{"num_hidden_layers": 8, "hidden_size": 768, "num_attention_heads": 12, "num_key_value_heads": 12, "head_dim": 64, "intermediate_size": 3072, "vocab_size": 8192, "hidden_act": "tanh_gelu", "norm": "layernorm", "norm_place": "pre", "norm_eps": 1e-06, "positions": "learned", "qk_norm": false, "attn_scale": 0.125, "bias": "all", "tie_word_embeddings": true, "parallel_block": false, "extras": ["capped logits"], "init": "normal", "init_std_qkv": 0.0273, "init_std_o": 0.00683, "init_std_up": 0.0273, "init_std_down": 0.00342, "optimizer": "adamw", "learning_rate": 0.000442, "beta1": 0.9, "beta2": 0.95, "weight_decay": 0.19, "lr_head": 0.00639, "max_grad_norm": 1.0, "warmup_steps": 453, "schedule": "wsd", "decay_fraction": 0.606, "decay_shape": "cos", "final_lr_fraction": 0.05, "batch_tokens": 65536, "max_seq_len": 1024, "doc_mask": true, "train_tokens": 906800000, "max_steps": 13837, "dataset": "wikipedia_en"}
Each number is 500 + 40 x the weight over its row's rms, rounded and kept within 0 to 999. Layers, rows and columns count from 0. Numbers have three digits each. The size before them is the row's rms in percent of the matrix's.

# layer 5 MLP down (transposed), 3072x768, rms 0.0355, rows 3020-3056, columns 0-191
103:492497488500463575511546571543512527524532558561567505569510552493411515481529531504451525535482438524447483514539556531474469517457457480519508511580532538439451450464517521556546520477550504550490455431447493506455542499504427622459483461504517443550508452455535503493509522540491512521513495521539520465503539455494406517521496438487524491443493513485449537544471551533463405422536528478500521449538536539479553497521535516509487552534517469466502512520477458494438527509511492497523549572535555570526496500480467539539484509496497496576526544434482502500505538532495512490
111:541537416528528481487495527500568476502508459469470514525540454451537438417508502534430557514487519539505521542428497518478535503554437539519466549455498539498525485502511457484481489422523558402432475570527521463480490620465521472484548457602540493539510468521500538538499469471517520518518451556464537530497480558493480484472536502545512476552463497581484410513474573502353438473466553484435530543450469440521526467515556516515519502570430543545491497451483493519477537502568554504476515497426467577486467522542454512460541418488497539552535500484429501475507522562540493456
111:506485457442501475470533571443501445582479533503505472488502545478591547545504452552497429528548508498517546444494518522514527533540489565462465448448472505529421495516506489445476527512501438500531449460540502480455559478491366454472385433536503475500541505448468504491474512503463539480503520559521531532439403503546420543421549508508478464533530466492526522462519528512471426513511458443498513561481493452529485541466473544486495537550483540533499442516518517502500527491478553512463555465497516530524499465547580478432502514436498568468504422470464491511464494505461528550
112:508467512545481467534487540527521542515527475514529498516532473474562507519473502486515521477470495468493583436547536500484528481589531529527495514414474496514466511438463499511555495573524487472531475520550501493496508468523536467459492435580502442514479502503540522497553510468495555582423502492474484490546532507557517464439496555493553479512490518507475499507529455417559572524447524476471488518451448457499389514457495555472529565584536510490457495532451552438548500423575506561432448534490511544472564435440536466505532492497562457496507473548547483449478537455487499530
099:511520431500497508503388485449490495511482472457549528582562493493485468542503481580485549500575559461516521534560567545498537538509476481478493519417510485476534438493538432526551496536445514456529499511502516585493533496455437481525517463469612531456478482516615481467503533526433493521509460544427450477468590431466598469561503500458410519482508524506561548482526559457477462534550475552468494470495505492436522483514487490478455471428533480489573492493498481527494441472498538460497492523503567475546463518492497436522501490434527499560475453513528568513505530539446441515
097:515537447527439535506432459494552493535457504468500500520507508483558522479599458526520505515538490563470430501454450529511425509543472525510485470488544550477519497483517524454501583518527480505505577490477457511564506468492498500426511372483583523529518396513507458466491420447466555492465480471532452489494511500564536421494452469485488435490538461477486486424527437525507459513503459461522502478454491524503550485453495469391461494457522540565531537487486553481495477449559468584514487530500529517472512546457508524508508472564450467504475451532560511496511478403520520498
114:531543527465542450492502380479534446476523427465557508555528490512481495505479381430510508529493456518502510538520467464479466447597525486504461453488429511485476485503461480600499546526455489525506525586512511477524433493621538452458453483488528524485458522594467533464449450531457588526544524498467538498521522451562465541517547486518486500519579525510460458466509500539474449451598466505541533475447510468532435514508514464524511545503503477450512551513475523566532497514523543490492495601518524522432501531471506430460429477496535473521485489457536518540471536464530498540
105:529489518494526585546425520471489497510430501482474531536498405494526493541462530478436475544507449526524496515441441541520455564522405543463541439484493462497556521564520591492486493558493464470514499456568452482461527481493529518437478539519538448511458456498505418516508576424503477543476476504573454566516514443522460543472501492521492524496521558519479523527478479502432451516418487486525531471467476522524459520361498450476554464518522536474501516532551549505530530450588502497430499478475540545468469475436436564528472500519479525466539532453479494524512509474583526516
096:584529526507513450446584529480573431512448531481518476476481476544552507497475570509522447476570446549518494468507463552506483533470473456620549378486488467463524495528521549514508504448418468449450460595563583529414525489449517435502514453486515472502461452472478556517424445455494474462454435473478524466511519549472522490489461500498524469480544459525515541477492520496586503530529488476437486507481505559544484523510493581555540560470504511449517456544518527500525460511534535476560492526485482479517545518507499537512505526530500495495499485495508504504512481500396461500
087:489498470457466479578515486581497494370513484576510476491540471522470459471513491532472524500490547542420511479554518533500494571518575505496510549497555542555544517476493560420512443542472528459500500504518492384568571486458498516464529518471580530470508497454527477456604507470490458571450487524541529468491491558536523508573562460571527533497487473518512430472517467451570576465437500601470535446535480528508458491539522436476555544479554513465560493438484477477503462489490515526504490510543440548505509537520436520562531510436471463500549517480501442417413515548462545555
089:551435429498499422521455528526507449474503502521486519419494506489511495543531544496448516504542448498503461513507487555424555406476471490471447479535502480518538494449430510540498582529423429523509516546497522506476487521523532495533480499523513456461506512500487560578443514476463423466562450460630523484518538514522538454498428492524506534439506414498493505526437519437508473498501512466446540470496537458506550489488457523476523478500464526489445505566526540515451492489451580497465559456520528492569499470485527450561514523544476515532547500450482536495519545457525433489
102:468492461512564450472459596509483538499519554447502461556453548507436488534551472503489499479556502528528539491505532497501477421474568443501547520497466455442532514461512528472488547466494483517495451513533474430496517406526461499478522501535556528533497529496511492468516507470446544483488503541492363507504511450518493494520543470493496481488478506534469473420504502510545523498459535453531479453613464482544463453516456549465563548525439565511449477536488505544454541492532466522486453538507524599534468477526383456527548467485548577535427517505563533437599465566485466513
092:427383489493549508536487545544439512537504507544565492493451550477538521553446457534513463423555479459477488501519498535524516509468499515532505545432546506480453486489539532497426419536515464589503512457456499461440542503495509472529542471509451510497496619467464453495449503482480548402494484458475480516414456490494485515478585449534458595608506483539480505451513485511542531486523513471549517566581550552569471507499431453554587549465482509567543560556506511505475499558496429493436480492440502407487435563465513463528534406509550506443448494467502498408589482521492444486
105:464433489543444425490479432420520503545467491589449492472480480465571464505527523485527497508532440584543479482495533497486480436508489574586472457522505550467632531467510509427454532514502431523440442442512484520441543486526462474490477569527443472610427475489430552502469505501434491441487480437529541506545545572560444509531602528480499485481544540504450463421519532476534471482564419487434540507485474488547490517535568439498432524461550527470452535517558546516521503473548515517396522491494591496437434543558493519525534520495497553455506554462549524558465518437568456461
096:454541485529549536494486479465506526557450489477488550476461523505501458439446442501449474472486537515485493522490451458444518527405474483483485530470487474486458542548483532556547455517472505471554478497550503485508532460531446512514448522450498410564495447541524489505483559528496479536547498491464537464429464501480495478566453532460457447536526537486490518551515431522493470496451550524506532505465530481471508532491504536472483439508473439452536518546470454498488464578504491477483561500513506524536468533499477403494445491533457458566521455499499542563516464507529496507
097:477519490476536423468500514492452506538596473532454520495474508493497529508586529531527445511450503543509542458493453422448540529486493500452541534455525468551535517512485544488509550458492596488510436517515542573460546517498500503517544506521520502452548495537462466491513530462487492517543510449616508511557485482508486490503530479520474532556477563407537461499470453433507466484512555502476498499519491475480465565520509461500489558466511510505525537510552541500495445508461540435491523430473524532484494475570495535546428560487473494561442473484551516573452478514509463521
104:494475473549423485542571487494539536520581506523446473466552492459456503479553568454544432470497604473501449448531484545449478507550455552508441512522522508521554512534522503503435464529496512524463487506553551444570599472555545456482516516516482573523501482503515535585489531508475506584488485552460469430504468545458502530519514535481493536439504527425465488550479472514554469519502534529455482548443516503493524420539465547540484509473452473486518443518542560496443538471569541550500544525503520577521523436504504480538506516466449510561494487453510460468522530467429477520
113:477489453469471511506506463532536489466425490535500489455587471484557505464522526520490519534484514501482479460415525517466521452495493568476520400522503555462501490459533445503545576472506514471517554454583614522530482476468437516504476454540553481489488468455496492421523449424518478496577519546500586482522495490441463553512463567471473515383522509544419432517521478550551403471465494487495490465467527547535524452475521554477561523460471474573539548520518533492491513494564499500567513567440511527500492489477462478528528494538441563544561499496442511504474583465539468525
106:576439569458469503552515497525481510456472527550482428453480453479507455524456559497551438460473435471486588468492527519525534498466456478461497468454558597541546498526540517528518517549496522426575506472453499540472530536501429479484506489430509497496460483452562449545491487524540565498572489471506457489458508536494529533549458482533459532548551509492532564459496472527568478574532511493455454542512519474548488537515460522524459492495476521400482470476568546525474495462469554481437550513509425430560549480446505504443492509558443532538507547428540517564481474524492534509
093:451550490469544496531536478492474553548541473545463463510534456536539501482468517507458493524494489523523494532533452556510556440525544499476434424518518573481543520531463511493440475483496502479459499575553502518505533522508562496463570445500498429468435520429510584483483538477504468502450547457522554486544440552522514545400560455463474461520535409469532547445507538502546518522453511563460495520474520470542427532558497405499498568420477485471600492504500421450526453532445467459567495502553586456478503438456523499500582543523519502465549557517545550533559564548511461495
095:425476533521539517453507482479448638497501500499490514548493529461459504460474483521536429569513561497573554538469483503513496417543508530523488488463544508451491512537505598507500474442513508518543483495507534539536503510557477459451610542504534489474493483578425448491488495449529498565525471500474482518494453473484546459484513506530484547502492440478598462446536413460548491511480475580468527547518488489488513437480532487485460502490474538439493474528453556483505483443479490495498505474462500524529507587499496508515551517455545545527537553484531479472477465477453475483
098:554508487490456575461479453475481486573510562483509531433463548548614525416487532522499466555528467447549418563592477516519525466501483472489530442534515451511510439468507495522480493474447500494510488416514518470482531496470545471468554501536430504456511521476486443512510499460497569441520569489520510562525502439549487452532507533554543457523490517538489533534439533467536525484473539530457444521421529477500514494513555507468463479556422484471533536458477487515549437501507457524471440496447478510495426504471453567550483364540469481464466485575473510596494493463490469541
098:472454441480578481527488509515482485572450521533561509486552542467510510505471460501514580570499444413536463434545570459450490521482501503440531440576537527488558475472477521522511464473446445505484459491498515516459560494483575440489527546529513512521491480506566489533538524476506432540437469514570474457524564498465485465512490530525511570507430477550441500497526538491424577516465537458468554467483564536559565563390529471559502521560488450490467491528498443510562505511488580499457524557518514488493508556479535484498441528498523502520512531528528509535502426492512546533
106:522506591472540497512539467461477452482461461475485502451535554439533509541500513527465489461461432441500488494491534568546502473509500553497512477517522483545479432559532495551449450520509564436557565489448455551469500551524486547539507504526520480547562495449508561514548505462553438492520508477515442484497505482550482508542517545457479526412447507542515557548474506503535436514472503491485441526520515511635531557500479518467501515482542564550490521572532518573478485536567503447538461563502491542479461539503450497495495474441470438515494493510503451566557537473439510587
099:523534540558535547359515454410526517431568507543466465483447514489491510445517542435451465514512517526557561459556460468545415415475547550576465493535453568527457502452462494469570481485491413465501462511559467527447473576515527472494492496493491475481477481459521520512521489506491577477525474492538541508448528424467544542500480507532541541554428493468511519524484482488567463454413474519483498435530454481501503481498469450556422535502553470454481475542560493475500536484482470520513493490521553523499530526469549497523464478546532486476518425523464531515547492574495464482
092:500502459513505533477492547459535423553454472450499496553515493418520582476459501504496546472484445584502449449452579531529509457540508528506506449468488509473513474497425527475448387436499458524498476515537551532468546508525488512483461516457504436539478451493510518482528566476554561575585542478433487487524478577462491522439413579512548505549484564547515496461528492500473441510527527532508508500457528625522435474495496540499465510546487501513504520522602486493483477547491506505569488519488509493493472500430510518528481548471499524488539492476460494486476548485497546527
094:444459450557504471534553506481510406506465577451421543404447451465557482525548436540500480492543474484496476468427429486465452575483494484486530534490493463575440463483486471457533454514435504529542473524528461536552582477446500520419508439525583460557569517452470514549465495531562471498489423487484497544429561453524448480422488439477480442542472547526510454533561490524481526477461507508464440555511513513522532591527542506502486531497487547490537538437493477525510502509478561500515510502505476540506467507449607510540544492497472480479450514557518520436557523468517520474
107:432499523405507572491497467508600507532481524526488534402507496526519515487448479533511424501479469544549523528567492530482444482415477505479460531540478494547557436497499544534532614497507479553514493504554497414447513508415509506519481471560487476566564530564463537492496460499529540454444533531505514515485451522486480547528434570513495498514481527514516516431447479484551436607469502492499487547505494515545501511482499519485545516491451465476530510505536495455481439500558501538507485465415475482501465519425480407481475447586536491559569538511449459450506541464541453473
102:499430409505541522545387488495473530463501578507528515522517539497371478494453470516583500472555540432475455528501455521551479472464530531478550494616528539553476486452522467562559559434553520529546506518476556462499499496496537515531504474481541493436529480509509490523444539541475514458404506478491459523485572478521514530533547452421444539426447516437474578490549527568570475534526505554456472504461530544591437553444487518456532495483464532513490401493471435438516513523516452507472462464545498512469403517474574493503511528547469484425511471485553469494492444501490463486
127:524500516518538494489525503555537473441490527491447535462507497454510499558462440463515477451484484547481574496482595517503478576398497529504554448518532460499445557555504526501541463476461444512511480483420515538581489479491547511497554454501516512490531461566474465474525475537454483483480481527493483548458536486560525491473513513460436570513478508590495469473453447563506551497497573539544510516457541520508521561492577419488476516522504485459567545475527508549503550491488477491423595486493554594420486513533525528526488480457468477482449453483501503490508566494450450460
098:573474503486521497457568557481519518541481571461525496561493454590473582345466486545481456455549491442563447479495511440480450533493524543464457438531447534549482499536405470455533544534431506498419483480548512441493529493506516585551450541484538504467548486523492559518474518476522519526504560521488487510483474565480502520510472537575564496493546488475477570518542484521531479469515403502578569491452476535539527498503417460458486435477464557457454436528537519597520583527465481493522531548532548451556525531520538568528518508538450549505490535527504519505449516549445537460
103:424490491513526514514524532500545476469557578466493543450469558446492467487524539468487528504463538465506526554499445520436493513494475490518503516547438464461479547538504539519457480536495566509545463495439583502414545483530486537528466484541500575531494507445436538433443503514529533493506474418457502586487487602417441484484556459505525583520542504553487470483498488439487568509487442523505520470535568519438535481490519539572444479548489431580556455517512531501474536565464554498503514514512570492509436526467529542526430549427533524575470564502504510442512507470505494549
099:452430550512509589445458540473477519544489508509547492490501553489503514476505500435532505495459522583445546509502421493496523409501460544558515493458462516507439505468509553407457435476503545471492559529540552523493512526523472478498407514474553462546462472511499480495482491542534527572535485549486498522483494485488478488473483590586515457475527470573515611520453462576437485486454445472497494486521494467487522479495515475453495430535457530524557508498457518481531589549561514521477453543527542561526464483563554505550532509491494539488537498517541470477566459452519511487
091:543523519454499489501503506500515488511535532537498524493495489481505487490509524496456528439329480519487530509478506485503497456501397493538495485513516481476483551532480526499433501530483502491461527434467493548486509522507479531479494543506521480512515497530466529480473553460513464454508470499770496534468500512457443482469527520487542384499524487528579494494535505520494506529552466427487510549524484517441487490469480497388541464536474522503536495488508472494500508509453531529475463505462494465494495506495521470542501483465507560512518507528510527510545487165477518530
103:478426524487563423483578478489441485526492490458513569472513457499550522531546528503520514507501445479516471569528640498561563501477488505450474495519483527586523570508472442478484476474544490466542472521499522538540447479546458479375450483559559479521517534486498484521501510552446452601495523478531511488519472513552491470489538499531472513516524507455547556475557534489504466472484556539546406530518527461492505617451523534462440513511536551497476552499520617575505470398605513524525499486452427498513477528497521449494498498484489530497548503511530450466544490557496509532
101:504499542545540525498449516470489451477504517510509518488518545523469545464448516454503469600538472464514456508457466492522485515453457511524487462538498564422485490485473485477408523518517550503514540530525515513497512463431504499476554513493553583528471472443488543500515495499446461499447468551521457466516485504493451477482511538524506492458520504543517387473571582485515472494454499499519520540486575503516490474541548504390485482526450449575519493535469492454440499523472394440497509542452450452566497523522471541467479540490476457584527494472529567431409543564462452491
105:511620527473502507528524425491463465466479465500486508534453546501531533476491552541489524551505516517474548505526428479495529447439550520535437507494457467541499556479468550427453435557469498528543510534545533489503482448483447519549510426518520503509498534565536531472488532474548430490564534487568451523466589544446518482508473469436491508505551501471477471513545475516455462487478537515534420447434616436592491483423489503520504388487500530518499527438567505467533491510468468515467594513507488543549516478478464383457492474614482520538463493488480496561468493486486469493
# layer 5 MLP up, 3072x768, rms 0.0382, rows 3021-3056, columns 0-191
105:484483476536562463550540459445563564537446456466507527452395491510428529511510480514471483433484505575484484486415509557492520474599452517526491604547503482590512450559539532498489501464524471431508481487502576512497492535473435447469486486478496517542486495509444521473500434444547522485566476464519497504487429459508498476589567468540467437476488520484431551509440445520489473449556572537510463504427483518496522471539482468488465451483505455485518588467499477542520482488474524509493517495481447528486531506451514411443514476485490548517502492484458506486481449468518497567
109:551454544431480504493464492454478531521542497572495492438477417508538490518532451487494450464505543492492571517502535535498484463515458502468478493491497467518490483476529526506449553522528557476486347471506494468428506500484436467556515587481544532466435546526425503491543481556496502452524440571474531513484496565550535566464528493479491491476511495479471428481482521473493510449531445546425516524509486522499535552585437507557495527505464502478501454510558487558482520534479573480498472484511529501459529482574508465474517505508389475455531531438492579528527476503469517488
102:487481514495551491500464552463540509547567435494530488580481478534531420520468546532479493438545548482482410554460488442538448538524510473548497490412442466498504469441524521471487463458512544469545536445548450530463550488467560485521525435472486537434452409558511478524552487560524538463498497554514466502541447591530505498543466482535540421464496448407498508495511429464505548483486469532512523506504533502512483501533501508545502506518501485504472506533501622423549493477480414534480500641594424466398497474548483501516490553569493454480494525454493499517555502510471503547
104:503478493542520480445492487468523525566462540499571484514481512538533532459540486529510532496512423520544549539472539449492472466508481494441562488470490507432480504555584515495550427456498518499544481518400462437474453499511508509518488473479537417511430516551507467488510532468434422371589468499506462437517466459504497512484425505556493552447573503503527485461473552518425561471506512495543493540488527474511536475491492495499480412512483569553478476470528546509571471524466548517496448470418457477446505535533479591585542520455490531492488517443506492485459509555558477449
107:467440487480481482449497476485502538547593459545533510465490500500574473479479479427460478511461465508462433503507547436481487521453443476482465518584545467494532492434530480574511491528424492518634529454490515494466530462471489440467414534505560555517453496509408442538512572605469491478467496499555528556496421489418488534521554455460549509479569510469582486540439526612518521444444481482459491470481548496537480477578487482526508515537514462548453561542491458476519519505530571476517561579543472521520556500507489486526493487486475498498516454526505547462439468455492547482
115:513479525490486481530509505527512491589508498511506464453399528505484473496552532460543614469526449516528490602477570565522502495597494558438457489481471438497575580511502468530502468547496477522521470503445528464408486530472478424457487502546548524460478517530504495479434502518517484504506547485504549530456443537419529508519547433579498520472570497476468482481507485509539487423535512490570448519507511540535506534466398451516493466517556460471514595505497485544462489518485508483427466526521529487465528508494491416514530514446519454451498507484500491466468467564582530549
101:548521507392512474484487488482544569446468436585467510436503488548460481510552499494502498484499508558497508484488513487477497464542524522487465525387499511527548551471559494547494565552538523530505478419432498465472492542469528481551551595474490496496483473549514470434484543470586468545500503501475516496497489505522582469513571505544475515473534476531528518448501510496490478501444432494502535477496499492455508475479456486524496387492511539450481516478530535522544558496397534457457517559497581523497519495560415533526543566551472456462519498471449483516455529466635505545
100:464555500483425486522514509501540548528451423527530447511529454548473468592566589533527491519461462481479445510502436536460559538516511556533562521490536461542563474456544527494460461516481498504513528464473447518476519507503490479480454519505415501532508535486567489418575487505513496465508513516484442463472389543462542480519492567475514433569454469496506548403502458525544513530542449504533511536455533495545465512566443488575546540507549475476493536448532549505482483486493563560494483508591522459444576444510522520520484447455499492513519522502491496459506452469486515516
086:514447516533548518483487516451526474599527548462523475537429569501498538544470509445490516498489454408505506541513452518499490415499428523538533482499456432458447472522486530481538608482535490487559538494476521560473401434453470504582487491468444504488448546475507538499437540534498521459532524498446483558504508478474453537474430431515510502494539539431476549443475508517479456425528500338535481552442545515511505492533520532557486507583494485449469534580463451544517485515609482493461526567445558537472489480541577472477492496481497514517480521516496464509507440544509457507
095:529541482497544530498517471512548560494582487503506468533481471538531435441493568527380543512449506497497496515538491548576494536513515560514522526509525451577482488525543502495487445511531498469447490493438482504503472505498501518530521489446509499529449491499562430443546465551458518435520478455515519458505506440545551497482541510465503504516538483569473441512503420580516540504546430509496515498439475473489483511518513534503511464477515494502523481458499514397538533487505458529458413492459463508497530495594498470462548532460439459493483589527458533510553509512433514414
106:494446577484466522551478481483478510563530493560511488484513413528534452529557469471496433482543540502464467436580572558560472454481548530532529519493551397412499478441424567604504449487596493634431496538524451535468472519547443453495449524515471458473499426439432512529491554526560446556467520449487482510523561455498494604499543428471534489574623584527476528542511496486497413441572519455558521473474467453519438492528472480514457548488520518499493447461440465475477510493508511565537486494536542576485558459510524563537476466448479491452521485508518457477472472460541543450
094:510468564477517516501438478523508503574483480463492476480534512521502567514494488506523538516477543479499429460485501520493461532645429507552517523471547478528519495469465528477514506543542471530552436458533475540488502487528449503473580492513438478545453541560504471533512496482580535488546539524436578451497496497475508465529452541478474482476453509451505455494427471499456503450411564444491492523448493507492500502503535580468470433565570484452514497529521496512511411467434614557482461471534498488570468567508511539483526459508437579536532429466501550474497459428520527493
102:603509589421477511559450498539494503479592491523439499477451475517488459483585479498516500502550465493518513551509487530440419518489516507578546494476482510442469562481537451603486466426480486556519523473468469545503466449492527501514559655522497571482471513510463489435471484499445429524462450556533514522436535513485527489501518434544459582544638463498531499468560492419503488481455500454468559484444522515508511474446523520445480484550456504456473510480490472499494492510456451445517461430507505464537510509450519478522478465475601480569466558573534510494511548524507482490
099:532460537513447532519487521430566427472424515496446437531479448529544477558529532562515540547523560538526557472514559519531532476546507500478481544540522511507466438398479550499516456477504519481525537556475539517505450561450486449481544537548460474463503562448465439456582485445591563545550472520458521517488527517526482592524553559516546518471498492447481494476449469490504498464502513566433474487502462470556496389490479498541523526491495445565520520460541471460444491463477480475461475520491427496433548417531483540543508489444496451529482524492427487519522546540535446421
098:497528465536505521523494523477529483525502538528497486487469476583546546496416511514486469465511547462489530503473398448522567537524566504492414511479500510493513517497485529423471462477453482487550454475471382527446524484505487428561555446478442478486476524568396475423529540545399563479509545466485460504506539454472523568554495491406541585496518488419539507491526497446503463520515523502492472422450456540539497535504488486543489514509565486550464497498589454500495481501479414492455570540507533487500505522571486511565506492478525490498521474491553540485482582456473498463
107:514474535576469516601483501476567579430436462494534487576529493472464542486512491527475461467464479446514508505485567515513414477465507505528514534481507475502551489447396523497525507439520432516508537550512474452469563584438516496496481514467469432533539537506540485523482431486450480574548502497426495446560511484508571538464485537512486549514567517503458466464549461508498507478541523528480416573535541485443432462502532541537429490506492524474496484479432486446499495410579514533509474479550441514521545547471511481438528483482512518445529496480446414504472537512442538446
102:527484476548437493467526510535540522461579529452546413524517496539518537419466456531516531491460463589371521543478582545503415466501540484460511521545498577536509497452524496465495500515547467552471518467513566441505475425471536544438527542486482420495435460608470450494479482471513503536505430480437553539509529508466439459592508496540521580534468577492473474475510447520544464504485509505482498522530492570484500385521539462511523509534535534482495556449480476505550525486516510571473482495521488523519464517469569501488588534475558478512485496481528487462408552506584471488
097:591489500522487475501476542532461542511561456535474453489430482531519518501501416470459553512513490455473525470499505511506439489479493488539539589507480396492552565505463524512548497511552453518439497551525484506471554436446571444477475497561542501452478523541541497532498504498454398553463506435488479537523510435545457454567478487514538540445521526508508520448465421467501464495463451489511438397513514486490451503415555538494555498474512471584506499469544569499592560575534496555461503461444540507466464491503481491526509509503474495504453547576558527397542529548474490449
100:497462545562522577497522515393460505553562494512556487492529430525603527494495525569431509502505510480451516559577607466533534485554552423460579492465577493510514513482477487504519426525515536475500424501502509480482537517551530434494492489482494477495466467485484444504459523463484445531524469467539508480493552557535487535453488481511490480541480463556472591476532517528580466489487421482546530468491543457497467484628519519498473469532500584468464470424472501495551552445462479520518474505454527489477516544580403581551504490494521471382493491478525493441501490531482522445
100:519454492554477499514532509448473551569491459485538469479473512496441556546518549513404572468548503465463535560464455455508516470536526554559439504430494518534466575492472530501479437525461554492469469575498497517512502482470524547559558453480502531560453476534461498541500465508508475500512497487475488507522454535423487440508456461514569452495498500535535472477528460494531485505569514525506445496490509433483495439484487480457521523473588509530528518515460419521535513502512472462477552471391460485490461544577515521542558461563529474519542477554488566523513518514490489496
106:505489487575460459574458519519481511414515532523561508545458457515437492508523505486544504424471585574499420500521482541538538475470516482490558564518511447540526525489542481580531518432559463488483508453488477484521520532466510499521520490535576485539438502452449500430509384520517453454548460550524527528493487495529494496560540456557477513454507500443472499500523534495530466479469476512489501470462591517596446483460537463447504553485488498519541483462478549505512533492531547482511531470470457434530542495438544507482517450469517464408515482470490489494505519524509573479
089:563490486550461539591440513503569493527468505478553534510457486480488489462505465507430497527509525600478517481515444535466517506514512423485453553515560513481493524495500503489480498444499647481590450505449580433521476492514437549504502519508509509489494479481541484453483464469476545578507460565543550556530434469508509552516546472491498449500570570487490459472433427510460504442582479491505493512472468443495579511518509506479500546443506537423578569523459502478540504479576450523457515455430497516507529457482466472562533467489512597439411453477491469469500461476527524424
109:487487455525572479437452440460463499540561513499473438460517512549469522436553591510453512507520498472536519491416499485532517472500508483513453489512509503521453556527528552517494563491540510443531483467461510453427483496505470547462574498461523452508436506474483536554518494499572545493501477471475471440535528518475551571521475438490521530492440456455494452468558428565495483499422567500456489541493520503439543493498472495602465422489502385411536501466543495562559544454457521480453463471489466408435469526460541482539516509492476533516523472531479466473494509485520465534
104:523409475488489496542461498530535562536447509543579425485443509546539495549495513542484514486466557493512517581424423483504534567537462605515499526472543457478536456433550531543528510515537558479501456449500475433572484443475476510504541468561514524578507532560543468517598531583460453530424533472490524411484428515595505473453501477554453479454486493400470482500516521522538524371492488466478472484574486445570474466553528500467552474500508499560481537491464520519501568468463523584500495489493445527479526540491517463510472520475418493538523492515478494457487488519437559478
091:603464510425442498534474518513466512514473477547495509472525403499490477503542547501485483541564526518439548460505493528448498455513500547515546543450569480467464508517537505489558580552499488516517524500474430464451493477478488494532464521573483591469482582523464499472507503511472493463514582505513593520501564444460529490505592494544505474479490472475506415487466485472581527421502478488473536511526515497563489479489420508495520514498521482495457501489479485545573542460531512533409486506464496534470535545536510482473485511490462505492513579459488499504465457465498501458
093:544532460528571587510455513434518568568534494521512492495493503575575543524517507500468477519563529473498521543508487437521456514473573510529517487448479479508494475508494497503565502509497523474458505570568478408507406531542436493507509508433554514445470516528552531499458523512495487505439509463412489504461483495483526483485546474483472499509529477412495460561439488408503545507496531526543471477496543467458477518487510511506549475548517504515532451476461458428526475586523528583528474478446540469487534477586447481506492543523475559466518493453507535537471451563498484487
106:510463531517480427538503511529472522509551484535460509495504460498459527571516519552471495533503492460526469502530527524491420502514489468528491475462529451514547507511547496612570505446537500476491492477478544469426472444465503442474506507572478538501461549562469433413472409458585431512528542504504505550610495564427555459464526517475538575389550562488566546472490471510523499439523458495499461472529546515458494525483488518540529493478487469505473531487439559485512526519500477463452500465479484407558541509482504518474486492538414526482470552526502503461534514565470456521
101:513512495538486513534443501473512535511509533437495485470442512584517487552542561555475557498470475468545487506494514541517456413512462467586400497491564412457539463508508479479430448517549456570546567484468406453454557536464456449523498517551499502529528452457521532501539536461471487466534535482509512498448450582485497517524528511510539501500493520589480515488508436501508504432525565526559443510483491489502562523572475496570529499455478424442387468519454532514453501550470493523439453606479504525516590563440503535494544604489479487424468492502538536558494474534564549506
117:525538500449536463569480533524497522489464512495512495507517434442545570464512547454477568520448522561504497460549531518445449522439536564498496489523526488455494496459535512538545484505493505462498433510426465538477508509516443474435577508545530542468457470503526451536564510465542579464484450476514532513470480518530477562498495499452496560467541468546437448478471448462505625436596533459565471503434455510514503522502408434482471497486497473441513523515525524537500507536401558435421566504507582510492544477550535556490495580453405497481500563494541499500525556482534567510
106:531520466535537446532481481451528479476570509483459485531456490536560488530480518544519594504497521492481492501475461508556569482483472487461495524536481468468476528473448484506492507486551466479542441510457440472484506461516503477514503477502509493515512416436479511472506515467610484499450483496460534470512438511514500496527522501465512546480561483548523523494592481523545558485502491496591484548505546505498534434478468427496496474490535489438583542541482494533497532540474437539550493500549481458505567520537510564440527525451564446440471526541537532455540415586645546529
098:518428491456464519527468458492476440527583488522473555506505552441517500445483524591430498463471501471514555521434498553433506472592553480509480520442571566480551512458454583523486499548518475535499525507479486486476499514418432474501519549583552487533552563550508481529509512529572527528475499466470459427483409508470441497523480469394490498487523493447416553538569551476611499473535537533531461509547542446546466426506555570545494493506557530521501567483519528490518470479472478457443559528578402472543511531506472493466431536447488502524503487518502608469441489496486504526
101:541548494549508497519495539481493530428560519562512483432539496481488487515514490463542504463444516480522569532494484484550478512516501522528485495467499485516508491519585551496510582485507492550484443419457461486524462448592480502431535480528549545498471474503540487488479465508580524405443444484530440497456488511514539564451523502457540663455444459533506455502494550453551457454439528517489572498441543512486497473551472533463545440492441450561518520501522568482437563516453541482501513538507522443442541554526448526553579429507497504480497435495506463571423514411571507506
099:525465507491503581500481516469542482509547562510499511555535410479565481456520547532468467432440488507402415540501517489557566467500423473525478571478523513473453492548492487498511421553441507556483515429532426468498499504530441501507499633500543495487493397483511455500532522550500414452493506523586570513450500528472533528481465487462513462402501429447525497474491458508571564462550489445476502502486519521517514503519470554454470461501469539474527557563584455440520520490492548556453515542552485478485473462465528489521467521435502565503459552525453489491495542430501544505
103:510534472486424474561458514530482506455395559535506462401522509592528510544596546498499522542489430500549508435505477521488412498469512498576481584472545488493513468556485497509516484515505489465488458460525425419503471468509500488531508488517447497487543515517419500557483513543471529514455467558488470505542500548552473500527513482455449491531510517546522467488459487521459544488462531511467462427460485490541476514459554525504510462465519555511456535431372543495500479557478569512490482551506468485455513563415543447541536473475529566478505511485523528560480583527483494534
096:476477497482481426512427457471531467478437499537441533485508552502425502453496455461377459381515499525516508540463483533464450542490476537504516482517483521493481472488499530476544454477488503405614466515507529476411522545509414540454533484535550483535404475471464477524498538553451585501432459513499551508530466534496507470482491506537540518510478597540470371461564459495527545497497481516546518471538509538473467507513552494534527515461488489594470509484509431498430566528529473422584521539516499442562532498463537489452608447454521509472516457530478562500450511476536478535
098:494510560563526489615421525503522558503489511476359535491446554501518476519439551526495518451456522517478484548445491521502466422499550517513477527546525487448512543494489507465477590457593485491490530591509422584553500538483507544539496512530518581523416535520521573487536461525506432505569534488529490499556525498518470495509470540430481576448496515492494512459497558464531475513454457523457457441423464423466415480500490475556479469519537533442474507435549583567526500493457469504502482540519541488544483571531527453424502501517420509510469468472497526527514540543489512441